config.toml
d_model = 576
d_mlp = 2304
activation = "squared_relu"
positions = "rope"
rope_base = 15200.0
rope_fraction = 0.75
bias = "none"
init_std_qkv = 0.035
init_std_up = 0.035
optimizer = "adamw"
lr = 0.00106
beta1 = 0.95
Each number is 128 + 32 x the weight over the matrix's rms, rounded and kept within 0 to 255. Layers, rows and columns count from 0. Numbers have three digits each.

# layer 12 MLP down (transposed), 2304x576, rms 0.0494, rows 276-348, columns 288-383
129104150135159122081165121122146149143134118078174115069166089132100127147128176165151069102126142126119149195075145094115163140041130137180137112197125106110154129069127158150123136134072184117170115111133112113138136150118085149134106118195129087138108138109128108082134132120127137135
153166172142121085081127117164132141165127138147121140121085072100171122115191124132076136197184132124109109103166079110120167132123121137132128116121089161109212133136116081107172106138076123087080137129100151096149164133156155155095164131116080143164233104123084133105145116105088070082
125131155173130143057087137128099113147129133155135120133128143192095068098057093176159082077093146109088155126066110091114182173089128140123080139152081126128148158066090138093150110169113112060083162143105140175160100125158133144114135113115156107089148198155122087112096063154099134063
138174082147125091086123121068142151144104090183150114144111113179159127181136073125195094135094137114085138104143067150108153075135177103097176127147103075119151129085177155081138141083102177075041108115162094137118121115074199150109151091078117147112152090120125159143160095114185105163
117144155167123124072144149122126169063065152126115122147182124118126141089106137125182123122185125111103146142110122135093141112139129133233092137079089159075150156118185121085111131098079152074131125114191094137118176114146163089159181145119066108150108151126143101152171143173158176177
122130182125112146128155110141170150156094090137164132141099144130133153149066160081100173150125129118120106166093138126094108106082080164065126099125124114117146148125101122135118114170156149128168054137092178089064131144118124153175129086169124087182131144105165095136114119147115110139
127169107139179171192233169122176123147075125072185147201095169117162139175169098100133158090046144105141154149130056156165117124112072124144140157185108129121173160146136150103177042105110086167136144102125122093082106151091136120172119094130130097056137118126103109185105133079128184062
119096130115148200121146134102111137193088106161132053113161130139107145108118146086138136098174142202193085132107134137111139181135123120131139151105155134133134096062153136097099155129120096109147068113166170165121161173173160152126141090034072148155136113134119144107084096120111107106
162097079159062077143151112113142127127150113080053128105122112127154123149217107134118099084178171147135089089107139097131055125139181136101127126106143128121131099169174066085143130156142253149107129184106079137155148121098162082146149076111116078089155194106144101166170119112118142131
157120027188093116147116167116131172182149178139149057082120096174126173162078139080149127147112094061126121121180141087121169099127175101127160073050136123097169158091125103121105095114147115172143131111160156139113143132107116195063129123182152090141066133183166073078160136139152121088
096083158123103159126099157127127197127109161137089155117072140158144132098128148151196136155116114153105099140072139103162076105121164108112148140085146055103150177103084130131129088111134168144069114132158093177136157078064155135151116165145137133114164080141112125144076147149148131110
145166104151088097131109059093088087135129174159150082070136117065131120181061144178075138091110116127108104093113143135165134120131158161124085098104134103119114113137149119133181097147148081108084170150119125121119096070134085101142167094129174197137085142110106150090177131108093103145
121103123112094160128112145150141121077155197153098094109154112127178105059088156167098162092134127122091064191143128169130127046144134099160129126112112004151099180112078151085134166150138108048192162140141142216150142113107087158050056160130091145198121094121128102081131148121134110099
110127133142139108042068131061106174196200192124119106122164115094124140201078113131120163135173113133128122106128176157153176096131178090096071118085183169140142129080104104059169169106031031063137116150134131068194145095155145101124138112091162156144131154178104118136098171137089109150
093190143141186158206143127147090151119103141144145092095124133100118134078108136165168133125119151183154074109132198097095179045139094128166133126154120101157126127131156111114129101109136115136113124095145136178135062167157079057193103098108154048131163106136099132091148094075073112062
160152190087129155144129106140121134101139159081145156051176135095081129155143115115119203123107146075137187174166135149088111105099134151160125116191132107161119149160133092130134134123139150111136118114098103115155137081142137180110127168189117142090099129137087146136120134098113130154
156088161191136129094127148119134101131154115115111124142206148163112137115148118118090114179142080159154118122184145138089082105159123167169165158103120155114092139070189187146115153112131140143118078159136125091118120120125171092137147166131091136096133143144086096147104145152169121092
113154171135177132126093115136130116146125123132138141148138163123118060074158148096126111114117126156097154114127143119169120104112073142149178100152159142142118127167104126124133101104131133115160134153115073136144089165095145077102110089081168080120111133154125124111175119051161139134
118138121111110136169138099121111171113087132175151075163109128118178148085143117124076136124100136064174113100149142085074093129127127147142127090182170111111107170129106059116159157124206115119143114124115102155137100143071103189189152090160175149147145121176156049116108070142104141110
149096193122133181152184151118112172084176148156123095121118122160078149174120087133137128124153148116134056156088148135147099140105176114150150131131198180164107243140121078155139193090160136058113129105187130137088126086118176148123157120105111126185147095136128135140180177099153103100
141087156141128100057085136122107130100100164108153133114159164143130122110113158165131160094136121141095088072155098144121122132089104140114171179102125128138131160114139088127096172114194154139145086100101129108148115107157087108128162152126079109115182078098072153123069095143139142139
128156088109130120136164071144094136096149112129092067109142130165142150092111103153084147102138120158090108165183137175182043127147105128188139097084148115131158153100094113144131123043152152152118122153136152155144154070109129100164150096171083072099126146150105161166146162126110153150
137074117125162152078143127210101142163096150114151133069141120066134161102116085091082164124190180141096171095108154072136170174134081183142088125117153122143128133135117112109065113104142130136171104140147168096150120131128157129130087133167166144105141099152114102116162125164152150128
098103132077119098123129159096133186159112155094061187119071133137108146130122122084125157143144120175106110218192044132137187039068085111088128133056116163063150228142142145173119174079111113111114120076085197056128138168147107157089128145145139130121125123106115122140102111139066170106
154119104150137166135139132146112105192124152150158140103066162120078149130157146170090132156142149106130175094154149125097104169096141113093136170149076097148137157131093139165111153139120131140135104156071158156099102143133079185063103131167129136158122121140155179131172128165140182076
158128117151103143131065163109104136136122148213131139145029162116126112112147141130110124146142084122137134133145142121117138067076085106100110147095113148126148099070126140124160131103182148149135143089084077129133120132120111159156154092153185150163134145141084124139088160170104178113
168127131155153144116108126202105156156148102134109127125069167178161160119149111146122162076145185148107176182082136156154124126168140116107090114096146099168165146178106137141127119160082138097128134116142115083103089129126140119108097094083103153109077135103113182089124151162108137099
164184099160135176086167090054187157139180156122129104180162070076150150052121066134124128100183064180099095105165150137103098181072129090111097135103088132066127107128173121133069208105142161096113167116112090213125161129137127139149110114102090158100141112132150088138158125067123067112
129111131112104073190117135138121176148112088077082096131158126145165174067127138128115200102093175119125130137094156101152127098162126127125140160126089094086194123150132133125121086114146096129169165125134142087147084156108139134102154149139151111141126129155105142075156145152154141184
142156112156121181151133128166123145166082127102153159071138122163102183093157170096129142094113129132141111114117125139099148115141090164129106114096130169117141109096108097177170090150145138123134117100196139093132090127088141133137179125110143121134111046158163124180135115110124157127
154104080163089116136122150119127117120129135089106113096127144101121140107111089108126123144092122114137131151159122145169101151162177161098089112084163132138165145135083137141100120160134095111100150110098124176097134112153207118097122125094138136107104136148144084147126145143126131163
134104120087153168180094105110104189145108144146110120086146126128035160146066092129182098084139118159097125094149083072145137127156096092183163147130123156159138170190146072142080124136092107126122093078144092190103107122193135134129106066153160186163101166137111114127146183144146155153
109104113111073120148206037155054110121144151122094156133179103012159182148173157132082132080188198155156133209128116140119097197123143097137172174131097087085124168090070192168168142077122126136125197192036136070191140145118122114131113200136147165095159116114085173147119079212095113166
114062130128111146142093093145107091144110124142143097157119139134144117153204114125098185077141117119110110134131154119130092120121147133149082143193181112095135166126109147104129139173146154097151067061123120101179156163181122131153153106150108113122139100151201157171113130114154129086
147107122100150144141165179144114103140118073062179147127090100154118151123118123127093129071143094117115178114147117113186124131117152116124144096099142158103091137083155078122104115128039154175126168087084144118148137128126106100081169170141128125076143152155179117131191149102061158113
122153094128088203121103122103135099099170079129125176089168093194163166176133179115115146150087146158181134147133127078141130147087082216120103124168134104098117084142104135125102075085150146146116118094142163172074173132108111115107084146085120099129105179108118114094123169138160114156
162146087129164110105108129114125109093116129104183113152169125116173110114079131174104134092146193112181094113103099077084098136143115126188127172087134136073189121150116076083087093112180160164145151090097138128130136153118104120161104116098156131125110204101102108138201108159126105077
167079124115116115140153089109070137218110178096121113164114128144110136181088098057060211129149168183112100160100097099123143111096082123114104125104106118110112167141062140183184094150107135107133089111143118129127188104108098163154166105122133133164169132102182070126178137139097157130
127133097141093169097077160093092152125120086038114150063195165158120118152173118133114192108142109149086106063090065103239138082159159109087107148118066129082122122118116148157122165078079184116201142096162096135171134117149071142095088174116124111115120122185103124098116110131134095124
169101094129154112108152137128110130124149115142068104115112120171111126138150085115092172131106107133085177084134102079117123219146111155137107115134115111107155205117175162190173149126139175148100114133177119124080146117128107141141140184127128143092117186103135197128070144169110105154
113102086131125108083111190086091150159115131069135112129229152139131144131166049110179148090082076132139150072145108121143143121102162161142114139126121108150107180119151129176097099147170140132155105127207059149077167170086120115186133152092066126133141146120164102115112129130170079141
160146098062114197122153137100116162141074151060160141136126144168107143158163159163167086146138131138112119117153135119092119145087176144154077181127130162125125143136098117140151090097122167129137158102079117136163126141110127118159158064063136074155090131087180113106125163132141102135
130135151085155129179110111147167149099120108158158108130103119128144164131166106150180173164111119148095093180151138093160121140161111133122113110103092107143156112182113102133116095127167120107123056123124107148154126164138139114089104114159138110135143168137129164121131107164146190105
109113149109112105148067115129109117158163203147156124181128165171111124107194096151136157133146147128138096152053148117136140136127082131124123116119152116080165104113089092185158146135119106136116106074176106125206183202131115120080149127114134098105138107149152187129099133171109091198
115164142130125119135147088157101146087103151115117165116139136106069128146147136163114130112114152162162100157129135145077126098123097098195105120137158109169121164147170137118122075166160143129165130126140148142128189179127146119158143113143105109090120143207104093149108103150151141105
098127119130132121145124122129096078138091146109168126105103132127097159127165082126076163148129128108094115148085068160109123123119142172113103135100112153161099128111167147105168150087190154088114165120175166088099150129097127141145110119110128190129156105138117103148124109115110126148
145160113159053145104163114092092123108130162107216142101123108150189168073136064151064133148120159076152196093140191105129164130131148101127170175146118131090140135136125075109114072167169119146146124120115155105083095102092098163091152064135122167096103081099128125143128085148105151133
126165142131107100112156131074105103119191162101140122122190156170106129155135111095120182125120134182113099165146134126102118131130071125085080147086128162115076138123138110149160189139144131099217120136129078133119110124173167132180190146123134130168111113146133091130131094110099080121
155161089165129101139142148169152108082108131133096135162120155115136116110156151153119157101137204083090091112152122124151099105076139151144113168168063116117144133112141119133127181086118123179115059119114152178113117139147099107167135179174125115108078124152128188090142123169109130066
142164136157115145076093171115085139136153205132144104146086157093131200192083101120110164126135132169083096175098155148133153117136101143129178166144163132076119100138149131147156088187185101116137160117140070098075092154179100153154123119150185098203102135156123149120114121167143077138
091164178159044103084108168199100112065096081149134155133118101080128152172130128133111131120115102074072110092131161076128098113127150122137190072173125106180135119156179071120138120181161084163130075142188121128111140153077156095180124110102089144123112100106118159177121158146147097145
114115171110111108132125122070101158098095185103082090141130173128098138147107120055113126161191135148114100140133109142097171086163133181135093091158082146129107135184103146106135146121124104179080061116126115124151139119216146103119116144104171081107160169174110129166140089159146167085
117130126138171161143090106146189138143213139182088072116125129049193116143092156113035096147110092115148168118180126105165120118147132119129146118127176122183132131135144171170170084099157168127096166165191097106117110176133066139138082155164091091084124057163185135124015182104141137129
053096133153093085086139137129086166106090138127115141136141147159096119174187080048128176096148142164172202104170189116102145100131157154116105085100072072104103109140100097116141145124154140133103159130133145084098119113163087123149128112167151061140114159122143182117113115073116169092
132115154148117181161150065147111137127122170141123077087135131181060118138128139119140123123119116125139114139157107094120171205151121177143138122150129065081134193104140109157099119210118096196148148156142076120124175101156140152174154157104150101080106100192084119131157148114112172127
135158139112138146165151137053119080139066183141154131121123159126102168153156100099079148086137152189161117158100168135141104125158110128165083162189099155137073111062140063135111136054080093111106078090160066128133111154095112207155112166118089116127141141108164155119124141158108128106
142083161129120113104085159123132136100134104139092097127124069167081120098169115119143123115122130099132112109120123122089144114162119127095122124154127144111207155084111150105161144153149148198147143160095174113126169115152098092121102103115153122123161168099105153140150125112090138107
083139130101105095098138130119132095166110123128208116171067133130081122115115146140095138150126142085212101099133127139158078133120140140132109121164151108144116090153091115105127152119134104133109135077126134149158158116082092140089158129091155166083090140096133072198134087101137111098
061095150089197162127149157142188075095075126108166113099124146110141155063155159129092080126150130143141159106176076137118112151160067105169150136169117144169136142069104092141095089087087105165108068165057169104121086082130151120113168150136087169091104136164138092176167147110135214079
089143144101165197101123134171116108143101097160153129150146096170034166107136102129142174183071160112113109074143146178116150103123104110107148114049079092126104229110127121141096119138160144094160085098040127149117160105146153081124109138093108128122081111139110110098146107096151156157
132132121159116115217124159176079120135170105086071152061227085145094148103101127138102134122108105131106079148180126150151131128129112117153126158161182108135147190149143177100106099080063127109148088150094144162109127092142126143170135179076129083130057041118160084108100179097112191157
100101145116145160133122147089136138125198127145113151189173162130121141160179127172183122109179164138088067076105178141111146105157146137179138146098201124158115121170106143135145112153073133143148156137066152072164136094152089158162114161050222121139131157159131124140158064108159158110
153114130141105134136107158153106094103120129114131093143168152170107175157092136097147119070096194139146121164135176082092101156161096090102144112117094139109132097161081133149120107211123101108175158109152116158104144120118113117145093156168127171104124139167092121072136159137161148096
064139085098141140130101184099167134110102136086126120093140079115068128111129120143123076127108063103158140097123078134136078171108119109079129077092185138083086121120182124177181148159095146109143149170097164071121121126151123171112113097128118135141130084123128092089163076125106100160
169146149123142115096054150111110136168094087097155130122114129145168107142025115165127104098175197190130120179149093117096120145116092163097111126147118104133155151178127180113078125159145149050101161154156150125196044117127084187127192100170111110123132115137072183120145151149131200135
123167133082081144114129168138137165104149132071099132197060154121084137161164127137136140129125159139129144138172084087111068094170087178124091180189199058130111109093109109127100133050155135116149102139129138167140133099129116134142061108129099152087143115126121201103156101122129181170
158117124136160145109128139125116110117164134195128092120154102091141197131098140113054074145156122146108152176097107133098122114158166178121126153099067097094108142119135100053101132094173095156158159127116119116084117107154115114140097168145127107085119157165164132108126202146114075103
126109153125106127063141174152147156139104137143111177165138186134089136123122158108172183139143176156203145111126136166094118139177137067110132164094143108152110133138153118130170087125144106105154123110152112113124117091106143088101075119085090071125108158135138133159168157147143145148
162177135128139129087114094096193136131112103101122155160083143145066105118151109115129184132093141192106151160112095111171182139132116077111120182107094146143144114166172198110085145147151179140085156073063129158126144125090168100107119112184072087116154144142170077166066089135081152126
119097087134129167163055103180141116123164126134091131163183180094110122117144093128158135120098078133111115081110050105139113125170124125169182177130096131135141151119162170133122197116150114101077134176159114136134127169148099106167113160231143150101119087071102137103161113152166143118
180144169123118096062132100153119106183126108169155110138106137114219138164106134087142101188114129128156165099120082141121134158083106076108144129163116150125133170102119171149104099069083135164130146111129102126116122100116146163139130073111115087116134105195089140143093171139107164164
122073077168135110111093140115183162133112105107097147060071181120118142060132121081066092078095134078111077153167174167133087083118070112145096135158175129142114078156095092114162129107097150103126142125135128159188159164105104146127143138161140112173137121128076119120124143102152190156
092100079110092108176172059151099176178150174176081179030202163168124161130158142091100104127092125134083085072108145098119114155148117121086124139082083139150100152153110097105146179124184117087123194119090112151111118093115109156145167187160141159053160118123077175076081104187121154155
# layer 12 MLP up, 2304x576, rms 0.0529, rows 277-348, columns 288-383
168124167166132137110145114138132113123192132116147114140063089154172155141117061140097131125139122081123099153130121111107108129103164119122122120157127121129124081134094157137153102159134082077173101091141048144120114094105127151123132185158095124139129113129139102097187115106160185122
086152086135151160154139106073074128184139139132134040145123129089137080089145141183112170066098152096113183139131105093151103116158117073107172144161167126133130127103165130147082165115152157190152145129116085184112102152106136070131174088127081140100145142140085111080120067144081062089
150105104100134111104120150143120182211114100108129153145089140160172110150094135099130071133092121164174106195083128179091116156171109060149104136140117183088104166135099122089112142148106021126175079166135141110164125119089143097141141124136126144146137154155180112084136139142103118125
187126151118121145144122126111137109135100082109173149172107092152171130142131128122122146182184099101106124163110135157092130055118120080094166184167105144106034110160099112131151139178099159153059160065136150066162123050132125147117153139142146134102199136139208139168132146089134162109
106100103139101164123101138141141131177078143152133150121165109113169155113100142179102100138121127089095090113120116121176103109148149102156135139101148160132044102112126096120088157127078129120176142169090098134120149129160094141113184099119122170107185115136115130128147152161055080078
158175092107124163170160186159148117196081102084099168104085105160163123186119090108142147125106141105097143166139068100128148080141142146114149131093106159155116123135137086116138109219139107126120145131169124143124105099097157124078137066183166053074150118115106110153111051146085129099
093138057147124170189121145145101101106079165136086130185147102141139059097173086162088114103105108110151124171111120119103153108131110144127255138167130124140104181103160142126105135155153110166129126121167139081094136105129155094096167132157079140162117169132132141145135088142221111138
145112083182142096111119104115163145166123197157130138112127142105135085140124111126062103117132108158116158177144100165189118148151125126151161121101194107144113117167121082118120116131082149101106189079158140073132096112139160120113105141181080115169140118163119162127162104093158125099
127101156182094139146080096184154120113141056148103124106118146098160125100140116057133178109140070088081130134136164142140171153155188175119092142099131172134137104156118158109126129151153144139093117078150154158114108136141133096111126191133140152145120169130163136102139149173132111229
134154110153132137087193113134082163142133067084191167115115087154139082152033126198178078163117142168100214109110136158113163142138150142130139086099111092113178133123050148165135053114110102124160138120138177095153091127127141138152079154183049183084142085115131089144143206137041154124
149107145098151120154178132106080157105165120147122132121045109140159118174092113173142128117079120157058138104156081121145189117126157127136075108092114147114095099089112118128127147148112118156043158098132198111077082121139145146088123160165119132117114121217110114131169133171120089145
074147168129121183045089135116102125106136116108095216153121153162146136103115131149079100055075100112144175113147121081081145112178187112105076173104115122186140143199076119148119131161166153078130162162161100164154100130107127174153146212185143077134121082161129145161128100144116088186
150082149187116121179129145177175175141112095124131132086173104152154123160145129126160133159099152078129133139072113082173128126107128079150144111150207132118116105151142110112083148109100190110092093139157120094111064171087111121107178121135101145090114137117156107137170119109157118140
091154186119084144101092177163156097124135144123088122191101081166115165145122111153054106125127122145157098154131095139102124125182156151096109108154157175128096112120103162095128112178159142144095186153113125153108094132140100127116117132108078170172179098102139157095069152122100088099
160095109119164135132144131095179159128158168225071155161112121160145145129143122122135090160102159164131147142123081103097133110174161137130145074079139155098091086068115152149133143130169106123100124132150128147202125104099142126099141150095130152110182108106131117136127146122126153108
166172181081077131127110094093117157090152138113113122108115104148149145149141153138126130142126166072080129086120113122194115123074122057168153078192108164153108134135089176121114178183116118180136093170114161108106089131111104117133154115100101085105161154128127131084148168085151087147
124156114149121122118107113143133114141147159132108133127131106175140139174151159153119120139123155126132089146176179131161151135134148131106125127112107095137130114129137150181120165127117153135162108132110190101132113137159091124133135156138115121116134118136135115095111101120140085154
153143115084120125087134122125127121111155155216065140071126128164112151091126106160135150112143088112108158161095078111135119178146199098100103108133140123146147074161073095147127108205129074112115118157107122127083111108141107122115153178144130140114144142115125165102162139089139087048
137130219114103151132149110111109107144141099129151182085106085132101136155123126115140186142141153141135088177128120140159151158151087118089121102144151204139105138188100113154160155189164115135101132138137133159113141102166128062153119122163111140181170149157170123099097093107150117180
142148117098122152106160164181136132142171063099164113107113130154108117099129150142116129138129158121124118161142115123125123135141098116178138151178089108101129167093119084145113085125135092099138139084178156139121137154120117173094111089097111154116146156151139123138213158145097103090
107117164138131124125121166170151107145128137139138182119111077122086111139117146137172139111096115068138156112106106078124237130129147129046126154178140120144083119191145096062086144218113083146165130137113117119138102173107107211042150141110135162156163158116211104119088120112148125136
104188143125134128065111095123148122086176114141080138167119143115140155139110135139152194145152099088136155114099161162116175122139120029098140103149155141101090125135085173105067129127149184130091226094128113130168110106143081143183116048095100156140129122075138147111082152100175054152
130163098130150128179143078059121139193074168123185112086132120178124146112149119132076149154112126158110146133143124131099102152121135098076139084127150137115108162118148160129124123154169087159110106130068141114136116138163049117155166160152174122092097063165138128092148111116110078189
119126086178144096110130143119127130168117137098101157083147138148115118086161111114070147150138115110129154121144073068104108145125190136113129142147168207092097134107149102143115133113160153132148152168178138106142096117107197154043163146114111145127154122130183174101075072108093113160
122142073127134164133100120153146125125134096180123072146115111111099102078122120129105152129140071144097169160118107072131159098116173143124116129150132097114102114108112143166033101103152168098131127125141143120027127213153126122123142107084102137133134110148168134090160084136087094175
142173154098104093146137095113120154102200182176147135125113106154189136149146164158159159072163171195157108118162135163138125052064092147096136156164111116141086070082123119152132136123124130142156143121138109125153085171123112189155129076102092157141201083131116160138101159099101085087
095178179157129113102140166159150119150116156151153129134117105124165144111164112152098153108111068122092071124082084140137104107118203099126140139108084082157043123103137177159128154137078096173165142146149083116130124132115159115108107131110137133146155167143149140048152094087141065139
131132144085139125148100162109164149151113119128187101125125082152137143087110146137158147151183165091120105213129181077137166103109159127121117155201126159153080164103144128104149131131071063153174167146113163102112063169185138111111193134176154117127161118142117164123160128165176124119
059105155176132197161173078098075135109138139086113128153120073112158111122099076093081143093113209157108117112107136129165119110138183152170137162117149091118081051197047195139133112175151104145082091099150136107090143080148093168172200166153126133155205136072146124122100150168130109124
069131151131119122092137112110169097167110137166128114193150131136160096116124159145093126092159152133070156141174096142128143115124135163120129123160163069113094113178100132121125107143074136134110113100134069174166132139114165141143102125128124115118108120111158076093127130121107064157
117155185097094130119095168109136129123151138184124148065126135120139130146095129205124064151136100129105200092138115154111125124156072119160129135171165090110110115108143182141083117113146166112103155075146122138092084147154065109097142180183078149160126122071188136150155115103153143136
151163127156115216123097181149159128146109096136155190061102140135076146162089158136106090106122194058099104083136165108134128102082156193117151157165186142112158124095077083123122085150145083141146127160082139134138127148165112086184095167167075115143133153134087111105162080099108079107
149146134128081099133148153130169148160172168142113162105059036132108161136169126114151152146134127160134172105137076091155140076145169159116113146173165111138116106154145134105122146163143130155121090098136139130139129139136101171093109136078057153138168168116159101097081145132056142137
125144122200104088110104143138166160111122111083153142136153086088147118171066128124130138130153123151153185193088077074150207150140155164073216068144124166120121157068178136114134109121123151151072148043139088151130084049074106132136113149178105166145132136202117169140137128120136134112
202140181121147120077162157123152184109119138154061085111061095150181138055157135136075116088108126172098148205141140123130127131188139147077169104086163134125110075112146178121148065108100121105124131116166087123136091104094119176135160118061090101126121099084167194074086131113142144099
114171138103101121094139129072150159184070137098141094084161075120174130118187040172121199104119124187114170144181132135118164150143109134091127143142123125135124123145140100154119126189150082135052129158169170151112157139132084112078113123098070192142143115080135179129072063196100099163
119068071116167140124109136126116129109152100156134092160094125145140077113148147181142118129108087116148139152163128118152089144174104143132132116170165190117132154169133108120155175156147122101140153054096149166129121096104130128129130091150131078154133115160167111116103136140159111136
107134129099137097080192127129146103151117093172088185171078111142134132160127107081119111137158185136180152117130117064124148081117101141150098133198201156101102156109110179133106116114148109145145094112125107126101132134086133138194107097085105128056150153148179136108141162106094077120
176188136084133154084111172103116086132134086147140089176137130155149126106107113136123144097105133133129166115117089105136158124112178106094186100166165150152094166086083107076154140167152122165130154119161120064127125140062056130147140141137146153087124157156176088143103134106094162149
129126104169094179174198196106165159168197073128113133126153082089156139072117099103119139118156130164132105150104047134128143120174157119153153087152181161119126111162161156176119147115109151178102146086086137176098107140113127131135179154109104152135168080198149113176163134193150106151
171164132113070113132139087138109133154124113128076070086130104116174131137160121128142155085108109158093114162144100173143135110153205143113106142087081132129133113117117136127120146106144167146080138049118197094144167094064085152114151185105178075123164068213099087084102118147127122121
119097095111103095123127162104135124156133077092138101081160125141154141176067135101132169115109102094138164121162154127192106143180154112154149091113155105103110130147182138116075114160145116135104102173114139178049125075134163128118134115119147134107202142162131130167106084167125163102
105143185133098136140166084135111106096163057104103190105120114120070129104101128123106167141047151145133099149140139124116124099146114079183113170094088086121104123101170149167101157117102138164141079114143106180140118121131150177119175218171193095145120129119177117176118155153170130129
148102112101059128150143145098139124158157096149094105154101095142175103083093107119137104134143087084092145110138122101128150152127170140090177143103099186052133145130112118144118205111097104116080148133111104125112073122128094123081146120121126140144153138094153138105135123088129164130
157107078142123136082156108152139128109127166133171142140139142166125110115117078180069179111125130113124143097143125132075139142128120115126122132092116145121130124125141121133089102140179100165159118110117058119117140167112092172156147088121124094088158081153182150160103107074134140186
152125139094071190116140163163178168122109139115076099084162089137117137122110103101096076063086099067111117095143066061120151172187106171106102149082109120125135161193109100136120131142092136142095119176180211131092106140099143151104144143129102119063121136105110132119091114133144117153
113141126142149090134093108118149136150129143200079122103114151120125116135150164131097118104113107106145169111114108072143109139134087166125129114113178142122080063123135153124159139136192154151059151128133143155122103113164165085097163132142144099151134045143094158162143106155107057148
134130128122119134112137073164170107085139103160146131148140160177165095181112191122109133143137117092151134127120120145137156131192114153130137146131131074147124087201107156133111147107120145205091144113174093079111131167131033191101142205130145143116092153161146124160140148165159088067
076115171085073143087145138089172164186121134128118147107107039129130125132121073074150153092118069133052120143154117153140127139169174114102085098093128109131100109113139154096126120151119103085133096162139129144098085141073092160131123077072129148094158139118181117135099143130125116137
104124147142130087151102125100121180128143149125098169066107135149149110115104092125142221096139136143107173115195150132180114093150179117156102081127105065143075079111073162195142089136084163137121168148128115153092120162134089095089138123120092156108128099119181113126144127164052137177
126140181072141091052098081110092132123139090155072175185088092104188136139133149060125105136102122138138113076176124081077147148117174131137131130164140153174123100141165211155094096178104190152116120071100130094087174157117075179090096121161117038125128139199159075100110114108138116081
164100106134123127091116152085140198107146121086158145135147198056160053103056146146078134129116109144108196072185149147163142138123163102074126196115134142121125143231091122026139098104096052124117129125131146130112090139124104162095099145118097083171168196204075108092082121124083064184
114145113170133127108111117094085096173158123145136111090189123159151138114149048087120122127116111125157137120130150092147077201132105126117075138074132101092120160146101196119110133132122119140139071085182119154064034143124123117192132107147097100153163134085154133077085095151092125119
119129178160042101104079177079146106138117092142094128146118128143114082078099110149182152126082088156073134071165089107147100043194142153097120149126120161112086146137144074115103155214099165095111134200076180117056118094214138170020133119128079148175149100167143131160126088077127105111
164093088124140152131133080157126126137177128131138087151108095138097127169123119068085166083179121155113164137115136126102167120148161164100148087074158132141089108128102098141070126138133106095150067080129142088080122096110140137091125162155175149081146112145141108154123106150149138144
191111106130128106108133102077148111152147129145143138093119124125154092142104149156150126173108146105147131119111141156128103156083105126151132154125140091073072087140168128144086095102149112114070179110122169129113092103127088158153166134172094167121140085093149145119132156124129130144
115142103110139146149169154115080184140096205081091159059117072140165145137137125120161100160129119114113148139135092124121113091128168138089089160126111137101107092136170106116128155106088095164159077154133113134144109151159201090149095118165052107161116130114210148130105095135115088129
027106117126106133131084139087134166110159057121151112099113120112125129166142107207131132200064136168114111112168101120201176065123211117086134111127129183119114138133151181168057164175106110191129144118082167128138086145083119154114125147163107076061115160139150092095123161127115142205
105181097121125154120173142170109154118149058111144233116146074081110126153139139167073121106108099134150125161131067064102154143095154131113138116133116112063118158138125146128141145139142065145130107140158185123099144117154130104112138157133128105108113123144139111100099124138134127122
150107127183124094123152088087153107126237181101089101133106076104099043118125166122149116131167094134149180153110085104132136122190112176150131109134102124103136170149078130102109176129144087119141114079165154094115068152125104157128128124083148132119099129153188067085119077117104116047
126205131152123123115161125076081103136095115167137189120157141156144084148154162115075144121115116066171194143127146073119123074137166137123088158186120124145132159187113071116144092089188154139137141137098074090135084138169119128153133077146135118110135122116138112062184128085116098161
131190145164134132087178145140154119150101138180115145143153099145091159124173058112118138134078127148116162136215106179110213098152166143140096118188110133112095052126123131146058167134093141106136126106171164119093128119152187129172133168119102175146146128131158149115117134143109084158
095156133088139108189096158120102097132075095084171112096079106173117121149067084140134077140087090136100107119168089119152131092088178168107121164103138214142056107115136087156116144175163090094133157100128155124169086145113105126122157107139096071091142166150153065062155057072106119086
123179080104087072104192124105121167164169080183105095127149124115141150132140176159115222068104208139112165190108141158139147118127111168166126133144112110088137135054118179114148086074178132128142139148176110155154122112145133167176113121134113112102195102165112135090168125108151089134
182170102083069179149140118159131093081133104088072133108108070125134111197123082151122178108132138107124098189116127121144105129135191111116134107090087138121142137124111134073078131103169130160137162109147160106088084123160170129119137100124151162089129164147120096034122062196136060171
115128106114157178135177116126133155116117156182099177085148114156123143104141064180027114143164153156114112223167076095154131079115127169138090106068113184157129142184128133141089177143128092200139106053112177127160060135059081136109149130091119095123143142135171095093090116129114085145
133071091056128159135111142123102126153076069134069126098161130169143118129089174128102120164134100102162108164149131092214092123092135172144080078176118079127146154078051167085151127084120119129031147120173139087145154145128147147111174121156141123129114124112138126082133118139130114081
163101152148092139095142116092191126175151075067158108097185086091111090145108173080109095090123094100145129121097140123203139130146200136142174055098126174112117155152160125083110130091125152101165056127156153084150132164114059090136169133142146187121177167147113184080118086127108148130
090146116113130137040127115117174083164118081153116159114149132071115105064076115153136132178141138127141165146099102042101163185119119172126062120110091171055117122157146143153099096110150166167105180136143130141110085175212156132156138153147096088134136119124143102099162110127181110138
080128133059165149141102089129124118187169138111162158077155069196137143120113136192093144166146141167053169138120091066120101076150136092112166159172080174100097137127102189102119109167099090147127146138147169112106102148110103198128147115159121124116132173090128138148091116144154105120
120104101145126133143138101073162124115097131179089136132094118067150136131115156137155061212121116079117095110102089142143141158158106080108113103081135078111130116116076138125148115178165122123103080105123204210134118141124106160176129141119159138107140177140089148151100098143075104157
124122240140096118103115112114152112115180101165169136139130117199169145192094148094106099105098102152172120140178146111115147038151139166157125109108202157099093142184119030131115102148184114145101149133170176102086065155145125206125158144180117169079153140162087122135106142115120149162